{"hidden_size": 96, "positions": "rope", "rope_fraction": 1.0, "bias": "none", "init_std_o": 0.00962, "optimizer": "adamw", "final_lr_fraction": 0.05, "max_seq_len": 1024, "train_tokens": 155000000, "max_steps": 10111, "dataset": "wikipedia_en"}
Each number is 128 + 32 x the weight over its row's rms, rounded and kept within 0 to 255. Layers, rows and columns count from 0. The size above them is the row's rms in percent of the matrix's.

# layer 5 attention output (transposed), 96x96, rms 0.0857, rows 64-95, columns 48-95
size [120 126 110 119 104 113 107 116 111 110 103 119 114 110 115 110 112 112 111 116 109 122 116 119 117 104 116 112 119 110 118 101]
[[ 85 143 159 133 136 166 170 124  97  92 192 131 118  80 141  98  86 163 126  78  72 179 149 137  94 119  82 136 175 126  61 125  77 144 116 152  83 121 129 137 227  82 122  84 155 157 107 101]
 [126 122 127 123 139 116  79 155 113 102 193 114 141 141 172 185 125 204  68 122 114 112 118 155 153 120  94 159 130 169  66  69 120 169 101 138 126 175 123 119 177 122 155 133 218 117 157  63]
 [137 152 132 135 159 157 104 178 110 129 121  93 107 129 114 160 141 131 124 136 165 114  77 105 127 122 151 155 144 143 187 142 121 143 128  92 239 135  21 143 124 146 109 182 174 115 133 155]
 [124  93 123 147 154 158 115 146 122 182 149  98 138 143 123 138 109 146 108 163 150 105  85 148 143 107 106 184 139 120 104  54 144  85 161 160 237 133 137 110 119 108 107 130 162 105 183  54]
 [102 103  60 173 131 118 126 151 146 161 156 123 138 147 123 156 124 169  72 132 145  96 106 188 147  70 141 202 115  95 107  99 141  45 135 127 157 140  92 135  76 109 141 167 134 160 163  77]
 [145  85  79 130 171 105  87 170 154 183 158 117 135 147 131 124 134 164 125 184 147 141  79 196 174 117 134 189 113 170  92  50 146 149 145 167 184 137 133 145 136 109 151 120 119 139 150  90]
 [148 148 115 163 147  88 123 107 164 160 100  91 136 183 103 139 150  88 107 170 146 109  97 134 117 114 157 133 136  87 102  74 125 103 145 150 146 138 166 105  51 156  81  82 150  78 147 128]
 [ 88 120 129 161 152 110 173 120  75 129 141 139 112 103 104 150 146 142 103 129 158 122  88 180 120  84 158 142 176 132 119  38  74  59  81 118 127 196 103 137 127 137 165 128 126  86 105 132]
 [169 138 113  89  43  78 126 109 180 127  73 146 101 139  98  86 154  75 118 136 142 136 144 140  95 140 121 104  95 136 132 145 155 162 147 127  66 102 166 192  91 177  84 147  91  84 124 178]
 [163 164 131 139 148 146 132 106 132  77 140 143 129 118 142  76 172 122  40 122 123 120 159 122 131 100 111  97 162 146 165 140 102  87 102  80  97 173  57 183 112 164 167 124 155 142 162 113]
 [119 160  89 165 144  98 110 116 141 115 150 120 124 148 141 149 191 160  42 101 128 112 155 137 119 127 120 145 125 116 185  85 120  64  72 123 135 182  55 146  81 146 130 157 180 114 163  86]
 [141 118 120 135 165  53  91 159 131 142 160  79 141 202 123 110 132 149 145 120 120 124 112 115 164 155 149 131 118 149 138 161 181 149 107  77 148 121  93 140  35 133 140 149  89 178 133 123]
 [134 105 135  94 141 119 148 142  48 167 168 114 109 103  82 118 149 164 127 158 134 145  75 116 110 120 146 186 168 161 108 128 131 144 112 109 191 142 110 165 168 128 119 164 107 109 122 124]
 [128 115 182 142 145 197 128 143 100 113  81 112 138 132 157 219 119 122 162 139 140 143 132 132 106 127 138 152 120 100 125  97 104  87 139 161 172 145 147  30 124 129 124 140 165  93 133 123]
 [ 72 133 164 169 106 114 149 128 139  63 164 174 102 142 126 148  88 130 146  74  99 105 123 131 113 107 132  79 132  83 103 186 134  98 149  88  33 114 115 124 126 148 111 111 107 134 101 184]
 [106 123  86 162 156  94 102 167 157 146 143  92 143 176 141 149 152 155 101 138 122 114 131 141 179 142 136 181 121 138 168  75 149 119 105 127 176 174 109 130  53 119 200 148 152 158 169  76]
 [145 127 103 137 133  74 108  79 117 124 134 171 116 121  84 148 178 129  82 138 165 103 104 167 111  93 135 101 104 138 136  43  80 156 110 182  85 145 147 168 167 125  58  73 154  59 107  84]
 [153 122 188 114 125 148 115 118 154  78 115 149 119 128 141  93  89  81 185 114  93 135 157 115 132 141 106  39  97 116 150 182 150 148 166 101  40  94 164  90 139 153 132  78  85 134 112 198]
 [133 144 128 131 109 151 134  74 166  90  86 138 134 110 153  96 127 101 115  79  95 130 203 133 109 112  90  74 133  77 162 200 129  94 151 119  36 110 130 117 111 154 130 121 124 139 129 153]
 [182  94 125 146 143 137  82  97 122 190 164 135 125 153  98 100 114 128 115 196 125  99  65 111 135 118 127 115 107 145 134  74 141 147 160 175 208 130 169 134 151 117  64 104 154  93 185  56]
 [117 136 107 146 140 115 151 130 121 110 129 178 139 104 139 174 158 156 125 127 192 131 119 172 169 141 123 106 146 121 151  63 110  69 104 116  83 175 114 150 140 156 212 139 110 153 117 126]
 [180 127 131  74  96 138 126 138 111 131 124 123 146  88 145 149 157 127 121 100 148 153 137 113 110 187 140 110 142 130 123 180 150 107 123 118  81 135 159 136 125 168 121 193 113 130  90 181]
 [167 123 132 127 181  97  78  90 136 164 119  61 143 166  91  90 154 134 145 167 127 108 150 126 172  98 128 114 116 140 169 123 173 165 143 100 151 117 123 111 103 104 143  79  93 123 150 114]
 [163 116 121 113 108  43 123 136 153 150 118 110 115 173 116  67 165 125  92 159 122 126  96 144 142  83 171 179 109 155  87 156 141 157 141  63 117 131 132 137  62 144 147 140  43 157 147 146]
 [159 165 146 135 114 204 148 118 122 115 117  92 146  83 132 116 114 102 123 119 126 153 176  70  89 168  94 123 154  84 154 136 149  76 157 138 202 128 104 122 115 155  92 170 192 117 170 115]
 [164 134 102 129 148 116  72 120 135 211 130  91 104 212 135  76  99 119 148 186 113  94  58  82 173 164 160 103 127 144 150 151 175 166 118 100 179 116 128 148  95 119 141 140 126 128 171  93]
 [ 86 115 150 100  61 115 126 100 119 157 154 135  96  98 118  61 143 137 119 151  71  90 139  57 143  95 117 140 118  84 121 175 115 185 101  66  99 157 142  82 176 118 218 153  74 168 149 135]
 [ 90 120 145 187 115 101 147 104 130  89 156 168 104 156  80 121 119  98 100 129 110 110 122 123  83  83 121 131  84 106 118  92 102 143 143 166 163 107 135 130 149 105  33  60 179  94 152  96]
 [114 109  83  99 119 163  74 168 227 134 102 164 149  98 182 155 138 122 110 156 173 107 147 204 136 131  88 139  86 138 145  39 110 133 144 196 113 138 133 143 152 132 130 103 131 119 131 114]
 [176 173 143 106 129 142 162 100  79  95  79 158 137  98 126 161 178 119 103 118 186 154 131  92 118 178 147 109 197 119 158 155 139  69 103 116 124 162 129 167 132 184 124 174 171  85 114 137]
 [104 165 114 156 142 154 119 159 168  74 158 183 122 157 202 143  53 141 106  94 135 101 116 126 143 152  87 106 112 101  90 146 101 116 133 113 127  79  78 105 148 111 109 108 157 187 143 104]
 [180 148  73 117  96  79 116 125 166 122 110 178 108 141 132  69 128 105  93 187 163 105  96 165 169  92 170  87 108 159  86 111 103 160 124 114  72 141 138 179 145 120 154  83  99 134 123 111]]
# layer 5 attention value, 96x96, rms 0.0851, rows 65-95, columns 48-95
size [128 112 121 105 111 105 116 101 116 109 114 115 116 121 108 109 104 113 118 115 121 106 121 115 107 121 114 121 112 119  99]
[[107  72 102 153 196 132 128 140 170 155 102 142 137 152 144 104 163 134 126 143 148 117 134 142 141 138 135 142  84 105 118 109 139 140 149 166 145 114 117 138 132 104 127 114 173 131 140  83]
 [179 198 132 155 104 138 136  99 150 129 122  82 116 119 133 119 172 102 131 137  81 244 135 146  86 132  83 143 149  89 121 186 151 118  89 118 116 187 103  68 110  90 124  91 122 110 181 123]
 [175  91  88  99 149 123 181 176 165 137 131 111  71  97 136 102 131 109 120 165 143 182 154  96 150 116 114 155 124 177 117 163 145 126 166 144 172 140 124 116 171  94 145  73  83 138 110  98]
 [207  97  89  91 105 154 163 208 156 144 124 101 123 125  58 126 120 110 124 164 144 128 145 109 149 181 111 126 124 157 135 163 101 141 162 166 164 148 165 133 126 104 131 108 175 115  83 121]
 [180 124 115 153 135 101 147 124 144 129 124 169 111  99 154 123 142  99 119 150 174 136 162 105  68 159 113 101 114 178 104  86  92  94 125 169 171 163 128 161 151 143 124  67 133  89  85 106]
 [152  71 129 124 125 138 126 154 160  86 156 139  74 123 205 103 133 119 109 132 187 146 129 138 182 123 155 101 114 205 107 135 138 170 170 147 150 106 135 144 173 101 127 151  87 153 105 137]
 [165  79 124 180  50  65 213 125 118 121 136 150  95 167 107 128 122 106 106 106 137 146 205 129 119 148 102 111  36 150 132 178 129  91 158 140 127 140 146 142 163  84 119 134 138 128 151 116]
 [155 189 160  96 147 135  65  64  57 110 116 112 140 140 178 145 117  99 150 129 119  93 104 124 146 123 107 111 170 138 107 100  87 114 114 158 119  98 145 121 133 166 125 162 177 113  69 158]
 [104 124 134  61  72  76 140 172 115 167 126 129 120 162 122 154 169  82 128 133  76  81 163 153 111 142 106 175  94  99 183 170 201 123 146 118 105 101 147  97 161  91 118 168 152 119 131  98]
 [153 123 125 132 141  96 103 151 145 159 130 102 166 163  88 143 194  76 144 152 133  90 169 147 142 179 102 112  41 102 169 140 150 174 162 156 150 134 149  99 155  97 117 143 186  77 145 136]
 [ 98 121 156 101  86 148 102 160 162 119 104  94 137 142 112 133 156 105 115 139 161  74  98 136 120 145 156 146 110 109 131  37 145 186  76 124 169 131 112  86  87 148 132 117 118 145 135 108]
 [134 137 142 231  98 101 197  25 117 115 124 136 126 161 103 110 101 135 111 114 106 160 162 116  97 128 102 154 150 108 130 146 156  93  87 134 129 178 107 110 137 131 131  80 162 128 113  89]
 [104 128  98 132 157 207 176 135 163 125 118 138 102 120 128 118  68 115 113 105 166 175 177 145 168 118 109 136  94 180  76 175 130 131 132 129 110 170 122 135 108 102 137 156  85 126 138 101]
 [107  91 114 133 111 135 114 184 123 113 117  69 170 173  92 119 129 151 113  98 102 109  86 148 183 108 144 165  99 100 105 101  55 149  98 112 116  92 135 100 111 105 118 162 156 149 200 171]
 [130  85 123  96 130 123 130 186 190 175 141  91 163  99 119 147 167 127 131 169 189 136 169 107  81 170 155 122  67 147 156 100 146 166 173 159 169 130 151 147 116 103 128 109 123 131 153 112]
 [158  85 157 170 151  53  74  89 129 128 115 202  73 138 203 147 160 103 123  87 140 123 198 116 163 142 108  44 120 151 105  97 111 143 171 155 136 101 143 114 206 131 114 122 147  95  91 142]
 [ 42 160 130  56 124 129  93 160 120  98 116 122 132 123 148 126 134  99 124  99 106 101  95 139 131  70 158 156 141 140 125  72 101 140 112  83  94  86 122 126 126 126 126 162  63 155 161 169]
 [ 93 155 109  36 135 161  63 191  84 120 118 118 162 119  99 141 111 101 139 117 105  90  85 143 191 108 125 125 145 130 167 151 146 152 164 116  97  87 154 167 141 113 127 188 130 159 119 159]
 [138 150 145 112 166  99 141 115 156  98 102 126  46  99 190 130 156 129 117 133  96 121 159  81 166 104 130 119 143 163 130 109 133 148 154 129 150 115  97  74 181 140 140  89  74 105  98 114]
 [126 132 136 109  69  37 182 129 115 126 124 108 161 140 111 158 115 102 129 116 102 122 219 120  66 148  96 122  68 134 124 135  74  72 129 140 115 130 149  96 102 130 119 142 122  75 125 122]
 [104 171 155 154 141 109 146  80  92 112 133  91 156 147  87 122  91 139 137 112 110  86 110 164 126 113  92 169 166  87 142 104 101  80 105 125  95 140 123 113  66 167 130 139 158 113  49 117]
 [ 72  84 126 103 125 140  75 131 162 125 125 176 103 119 186 117 152  75 116 121 130 134 163 111  97 109 161  95 151 165 168  94 207 205 143 121 163 127 120 150 175 114 134 133  70 153 124 139]
 [114 122 140 108  92 171 141 112 121  99 120 143 129 154 145 118  96 108 107 137 166  83 102 127  72 144 112 130 125 157 100 113 133 130 104 151 155 148 144 150 140 125 129 150 162 152  96 111]
 [125 185 109 106 159 130 147 181 100 143 132  64 137 124  99 111 149 138 153 165  71 175  78 153 175  95  99 200 150 115 144 205 187 128 120 107 100 121 109  94 102 116 142  94 116 121 126 123]
 [110 177 158  68 130 153 106  83 153  62  91 104 104 134 175 151 146 134 123 162  86  81 118 106 163 107 150 110 138 111 160 125 102 147 147 135 153 121  84  76 120 171 132 145  63 117 126 109]
 [ 53 145 127 118 142 174 122  85 105  88 118 109 180 169  96 120 107 232 131 117  99 101 112  81  31 129 143 110  94 116 149 145 129 121 132 139 123 137 153 141 127 113 134 138 122 136 172 120]
 [181  94 130 132 167 149 119 166 146 138 134 123  85 124 152 116 147 130 122 117 128 158 124 110 179 133 155 102 129 155  75 115 148 193 138 123 146  97 126 107 208  98 126  85 137 129 168 163]
 [184 156 108  93 176 120  59 148  58 170 151 180 131  86 146 149 173 124 166 150 181 130 147 129  99 158  96  91 104 153 102 107  35  75 129 166 130 131 171 158 140 103 123 105 133  88  85 140]
 [131 149 155 136 116  85 189  54 127 126 138  94 130 157 119 153  70  96 130 102  80 168 201 151 137 106  91 183 152 100 130 168 156  83 115 111  91  96 121  69 109 164 128 168 133 117  91 107]
 [170 166 118  50 131 146  85 208 130 133 130 101 165 148 117 107 170 125 134 177 103  98  39 168 141 138 120 151 112  84  63 121  78 117  94 125 124 120 120  73  87 144 127 101 112  97 177 135]
 [151 128 157  63 103  80 112 118 127 111 108 175  97 140 207 169 134 111 125 151 108  74 156 125  83 169 132  83 148 152 111 138  92 118 153 159 134  89 150 128 143 162 120 168 141 107 103 124]]
# layer 5 MLP gate, 192x96, rms 0.0987, rows 0, columns 48-95
size [ 70]
[[151  96 100 137  63 112 156 135 117 141 152 121 127 128 102 145 161  78 142 115 212 178 164 131 101 159 121  65 179  99 125 161 125 186  85 127 118 105 126  91 165 145 104 102 134 130  80 141]]